{"d_mlp": 512, "norm_eps": 1e-06, "qk_norm": true, "parallel_block": false, "init": "uniform", "init_std_up": 0.0258, "seq_len": 4096, "train_tokens": 278400000, "steps": 4249, "dataset": "wikipedia_en"}
Each number is 200 + 20 x the weight over its row's rms, rounded and kept within 0 to 999. Layers, rows and columns count from 0. The size before them is the row's rms in percent of the matrix's.

# layer 7 attention value, 192x192, rms 0.0758, rows 160-191, columns 0-95
103,202,211,211,202,216,211,202,257,206,190,185,202,238,203,182,234,204,197,251,214,201,184,182,210,186,223,196,215,210,209,226,218,220,196,224,193,169,194,207,173,163,178,169,190,201,209,217,186,204,242,208,196,226,200,214,168,205,203,173,231,241,177,195,184,209,185,199,166,175,229,211,190,207,179,185,190,206,196,226,173,186,177,201,236,197,232,227,242,220,180,187,194,219,209,194,199
061,196,185,211,241,206,172,176,211,219,214,185,159,206,201,205,186,142,195,232,214,181,204,159,217,177,221,191,207,175,212,188,206,210,192,223,217,190,200,226,188,216,177,221,201,179,193,198,187,218,201,212,235,203,220,222,178,218,182,172,168,224,170,225,196,247,189,205,195,205,227,149,204,211,173,227,210,209,192,204,183,182,268,196,204,203,216,224,235,194,202,203,197,258,214,237,182
104,205,206,245,237,182,177,180,196,194,211,208,186,188,233,238,216,190,203,200,185,196,191,181,198,253,225,179,189,201,201,154,185,190,189,198,212,190,191,211,208,202,180,197,187,166,191,176,180,203,181,194,198,158,193,204,226,207,172,232,187,167,208,180,190,206,174,205,204,186,170,159,210,186,186,236,200,202,217,197,258,188,229,214,189,192,191,193,211,202,213,208,163,227,186,231,212
062,199,209,210,187,199,196,182,193,172,190,189,205,205,257,198,187,178,195,191,219,220,221,198,201,192,225,200,187,174,187,172,192,154,237,231,208,212,218,215,222,191,229,199,194,223,210,207,247,204,171,170,179,190,207,211,204,206,202,191,193,203,225,185,199,166,189,205,197,174,180,211,163,232,248,193,196,217,220,175,213,197,175,214,192,177,171,193,209,195,205,208,209,200,204,187,185
100,172,207,167,191,173,217,217,188,204,175,226,202,195,216,188,231,226,198,186,204,201,173,204,187,250,189,209,213,218,188,201,181,197,209,209,183,182,193,194,212,166,199,189,178,231,235,227,196,196,203,201,199,167,242,181,207,217,230,199,242,228,215,231,208,181,244,191,196,169,200,242,217,182,173,185,209,190,213,200,186,190,137,190,220,213,205,191,160,208,192,183,170,191,225,199,211
100,173,193,183,224,180,188,197,194,237,200,195,204,193,148,187,197,212,204,184,203,202,188,200,204,205,149,228,223,215,213,225,168,208,185,207,191,184,202,197,202,180,171,229,188,217,208,214,193,196,182,192,197,223,216,213,189,198,258,182,238,234,184,224,179,205,237,189,221,220,235,205,228,208,207,172,186,190,205,181,160,218,197,191,207,203,221,195,189,200,175,192,222,182,224,171,197
059,171,211,205,192,161,192,163,195,213,213,190,191,202,219,192,191,180,184,206,212,232,176,178,212,211,201,220,191,193,200,190,198,201,243,244,204,184,208,191,206,195,190,218,194,201,207,192,216,207,192,171,181,155,191,242,209,227,209,202,221,255,206,194,237,208,237,186,190,155,199,209,199,221,187,181,209,237,210,190,189,190,161,196,195,191,187,226,200,218,225,181,182,223,202,206,199
080,214,191,205,212,232,171,199,226,204,208,172,193,220,164,188,186,174,195,180,209,208,212,180,202,157,193,182,214,214,221,199,216,215,224,201,217,219,212,188,172,185,168,211,222,201,202,209,175,208,193,194,212,233,190,204,189,201,219,178,201,201,213,210,164,225,160,218,188,229,219,216,204,208,248,196,200,225,190,239,158,195,219,154,212,205,216,209,235,198,181,176,260,198,218,178,191
109,204,175,177,203,233,200,199,224,199,207,187,198,203,188,189,180,195,202,192,223,184,215,200,216,153,181,238,214,176,204,187,205,179,244,187,202,201,202,227,186,185,188,210,232,206,202,200,219,191,201,243,211,252,222,204,187,189,210,129,178,214,191,219,206,175,176,192,213,231,226,219,178,204,211,156,219,236,174,202,190,168,182,160,206,195,203,212,214,194,189,194,242,164,184,198,181
075,226,191,152,183,194,171,196,208,174,200,204,210,193,210,182,189,189,197,198,194,177,226,222,208,189,165,195,212,195,171,169,211,197,205,229,196,186,184,211,211,198,213,204,204,248,207,216,224,206,197,204,240,201,207,174,239,174,220,175,191,175,248,250,214,179,206,207,225,174,226,229,213,177,216,190,223,221,219,199,169,196,167,163,184,221,194,198,202,201,194,214,231,175,226,170,191
060,175,189,196,178,222,219,233,180,224,190,193,209,212,178,172,166,215,186,221,204,219,185,204,170,200,244,238,175,209,198,218,185,192,183,190,197,223,203,197,175,161,190,156,222,165,239,193,207,198,219,189,193,252,228,228,156,215,176,207,209,215,168,175,188,194,181,208,195,229,215,211,184,227,216,204,214,217,220,214,206,228,182,219,200,208,194,197,210,225,223,188,228,241,187,193,184
108,161,202,196,190,178,208,207,182,205,188,214,199,190,180,204,228,226,184,218,216,184,211,208,183,189,232,172,204,209,193,196,185,217,216,205,200,231,205,198,200,163,210,165,201,240,241,246,181,195,210,223,232,197,241,177,209,184,188,224,207,186,229,209,196,189,191,197,182,211,184,228,201,207,173,191,223,220,170,226,184,166,184,199,201,206,188,209,191,217,197,176,168,203,200,228,211
075,170,218,209,209,178,183,190,167,226,200,176,197,191,209,213,218,181,167,197,215,187,209,171,217,210,162,214,170,173,226,194,201,221,239,216,194,164,217,166,206,199,173,198,215,183,171,187,205,205,190,212,178,165,212,263,213,192,217,187,211,212,225,207,227,207,198,179,186,188,194,199,201,232,194,199,206,245,215,204,191,211,188,189,182,232,209,216,186,223,204,219,215,193,236,195,219
103,192,186,210,220,227,177,188,213,226,214,182,186,208,219,183,200,156,190,220,207,197,194,176,209,198,202,189,193,217,215,208,223,221,212,195,195,190,190,215,191,171,192,190,199,175,169,201,184,219,183,226,180,240,204,252,177,242,180,199,195,189,171,194,192,220,142,210,206,197,239,193,209,201,216,213,183,220,182,216,193,227,239,188,213,199,235,228,227,201,204,203,233,257,208,206,189
094,198,200,171,163,215,204,211,211,176,187,217,202,218,242,157,171,183,200,199,207,203,199,209,200,210,225,230,171,203,171,182,235,214,160,223,185,211,181,191,209,201,230,173,210,210,199,206,209,200,178,225,197,205,243,200,199,236,151,212,167,202,220,205,188,152,171,218,192,180,228,218,185,179,229,229,206,205,238,204,216,196,210,202,194,201,203,191,166,190,219,204,209,218,215,183,211
090,207,185,184,203,185,190,205,190,171,196,204,200,214,184,201,165,223,204,170,196,190,223,216,211,199,166,205,227,173,170,164,202,195,184,190,210,224,185,183,224,249,198,216,204,250,192,204,202,207,183,197,232,208,214,159,225,164,225,194,178,188,219,198,214,184,235,167,214,225,184,210,181,188,192,189,200,214,198,185,187,182,178,180,173,223,162,194,178,193,211,210,195,136,195,188,202
105,193,208,198,209,179,206,207,211,204,195,225,202,191,215,174,222,185,205,229,175,173,215,206,205,209,207,160,203,182,183,203,214,251,173,222,192,205,148,200,219,199,221,220,183,214,152,208,192,213,194,233,215,218,186,190,229,217,187,181,183,151,233,209,171,204,173,203,205,188,223,179,200,199,195,200,190,178,180,200,195,210,214,219,188,205,236,197,193,191,159,229,170,237,198,221,207
112,172,206,227,185,184,204,207,175,193,170,214,212,222,224,211,213,220,208,195,203,180,191,207,193,191,233,174,173,245,186,211,207,190,209,211,192,202,195,192,216,225,204,245,197,193,205,176,171,220,194,185,185,177,227,221,173,208,166,191,216,160,195,206,212,197,141,229,187,180,156,222,212,201,198,222,182,193,218,219,182,169,224,226,197,188,212,202,202,229,205,211,191,238,224,217,202
103,214,202,192,189,170,212,213,203,191,207,200,192,207,225,223,191,198,203,200,199,221,205,205,210,239,181,215,181,219,197,204,206,161,201,180,193,187,208,208,191,218,200,229,196,207,204,161,205,218,186,160,150,205,179,206,201,182,218,243,210,227,137,180,213,180,232,210,209,170,182,195,190,190,228,227,169,176,240,177,233,225,168,200,204,204,197,189,194,202,202,215,213,189,185,171,189
071,172,189,205,219,184,186,226,235,206,187,210,192,184,213,211,220,195,202,211,211,193,191,213,207,228,204,141,208,219,184,204,217,250,180,234,199,207,159,206,228,169,200,202,187,209,184,203,182,214,190,209,195,184,198,212,208,217,220,204,224,185,217,231,209,202,156,222,201,165,216,175,216,193,187,197,178,198,202,202,143,185,190,191,210,211,208,205,190,234,178,209,171,241,211,151,192
082,210,185,273,172,244,215,209,193,178,207,190,207,202,173,207,212,239,187,208,214,205,177,214,203,189,214,202,204,194,153,199,175,164,200,184,218,212,212,186,205,221,216,171,226,185,195,192,217,185,201,193,199,217,208,182,187,211,151,191,236,196,196,168,224,186,178,194,162,202,166,242,194,191,176,209,201,212,201,203,244,165,188,218,201,229,184,222,201,173,230,184,184,201,198,206,225
095,219,199,232,205,185,195,204,239,175,191,192,203,219,251,227,206,204,208,225,210,238,198,188,198,207,204,189,209,202,170,187,195,172,193,207,205,189,202,210,207,185,178,200,207,226,201,182,193,197,224,193,193,222,233,202,200,210,197,214,210,197,173,209,206,183,187,207,175,166,207,218,192,202,179,182,189,197,204,198,204,185,131,173,214,207,164,220,206,192,223,187,181,191,163,192,186
059,220,159,226,210,178,183,189,240,210,225,199,178,208,200,214,183,202,173,226,183,216,175,202,194,163,217,157,227,173,220,183,187,184,189,218,221,239,190,208,180,158,197,201,198,183,199,166,205,191,188,194,175,211,170,200,208,191,199,221,207,197,196,242,196,202,208,237,181,187,186,185,184,225,181,223,184,209,202,243,212,182,185,168,204,159,196,211,236,184,227,160,193,207,185,200,152
098,209,197,195,176,186,191,188,181,173,188,199,206,232,242,209,193,207,206,163,196,215,199,207,189,216,196,228,184,208,181,206,198,183,206,200,194,198,207,199,233,253,228,188,194,226,181,206,228,190,185,194,201,206,226,198,177,202,189,219,193,195,153,182,205,180,225,204,215,191,197,205,178,164,212,200,182,175,242,169,204,227,181,233,177,214,187,192,185,210,220,220,188,204,175,190,204
067,186,229,208,197,195,177,189,217,212,185,211,210,187,217,192,226,185,195,196,221,194,199,183,212,199,160,226,190,202,232,204,236,232,234,237,189,157,207,191,201,191,174,196,223,181,184,202,200,218,186,200,210,170,209,250,223,206,208,161,179,214,237,205,199,213,194,190,194,177,220,196,200,207,189,188,208,249,203,214,198,172,192,178,189,214,215,224,229,233,199,215,228,206,215,178,199
057,169,197,151,204,177,187,200,214,210,188,199,201,216,226,174,197,177,193,247,209,187,197,163,220,210,197,188,216,201,218,194,241,202,237,226,188,168,196,231,190,165,189,196,206,215,210,218,215,194,196,206,201,198,206,205,211,229,208,198,212,248,178,220,182,197,177,185,234,173,237,189,186,206,212,199,193,224,224,163,155,186,216,188,218,168,226,193,201,234,187,200,221,219,182,213,179
101,158,187,182,219,162,207,228,134,241,187,212,189,160,176,184,171,231,204,172,212,187,189,207,203,203,181,216,183,220,207,216,180,207,184,148,196,195,217,180,223,186,215,209,214,204,230,258,182,188,169,211,205,175,221,188,197,193,242,204,198,214,219,203,194,177,219,174,197,239,193,190,208,203,195,184,205,194,202,170,186,211,173,199,186,219,200,165,170,209,192,207,196,169,248,179,203
090,199,187,169,201,205,203,212,221,221,197,229,210,195,202,216,209,206,200,208,200,202,220,238,203,192,225,190,219,202,179,196,245,200,206,196,196,210,179,193,224,205,206,217,195,181,173,192,204,215,198,234,205,206,214,199,202,200,202,167,197,195,229,210,192,166,153,222,191,204,207,216,191,204,222,162,185,178,203,207,174,189,181,211,207,217,198,217,199,163,180,213,225,191,208,148,203
098,190,201,195,174,168,219,211,158,205,201,180,201,201,205,205,183,230,227,218,217,183,196,218,211,227,215,201,167,187,207,206,173,163,203,211,188,210,197,177,188,192,224,214,195,213,213,200,196,200,205,172,172,200,192,185,204,171,195,227,199,201,182,159,203,190,214,215,207,178,181,202,185,223,189,198,211,185,210,172,213,231,190,234,181,180,181,201,183,203,194,208,142,216,200,200,190
111,185,211,194,190,191,226,216,190,215,187,226,217,194,194,168,213,206,212,166,210,216,178,227,186,247,174,217,205,219,216,213,180,199,208,188,183,198,203,213,224,191,183,223,212,175,185,203,192,222,194,165,137,204,176,236,172,215,227,181,167,237,167,193,208,193,226,206,213,203,206,215,215,195,212,221,184,187,211,202,218,222,210,216,211,179,235,175,183,189,202,241,212,215,199,212,207
095,193,197,179,218,176,183,166,183,199,213,224,180,186,184,207,205,179,193,168,195,187,184,195,193,231,185,187,205,228,216,178,213,216,198,196,214,214,202,204,187,271,197,228,190,198,202,190,181,238,172,181,215,153,189,189,208,194,202,214,182,211,198,202,234,228,222,188,225,179,168,193,208,191,192,225,215,203,195,175,200,161,248,225,206,201,193,212,171,205,230,196,188,219,218,234,190
064,217,192,206,204,212,158,174,196,188,209,177,184,211,238,223,196,171,192,188,191,213,203,181,204,176,181,219,183,176,203,175,182,184,203,183,205,189,201,195,205,264,197,228,195,201,161,178,228,176,170,213,225,173,210,212,218,195,162,198,169,207,196,200,216,216,216,187,194,205,200,197,204,205,192,212,205,229,213,208,213,206,226,225,169,224,176,203,224,225,227,204,198,192,207,198,186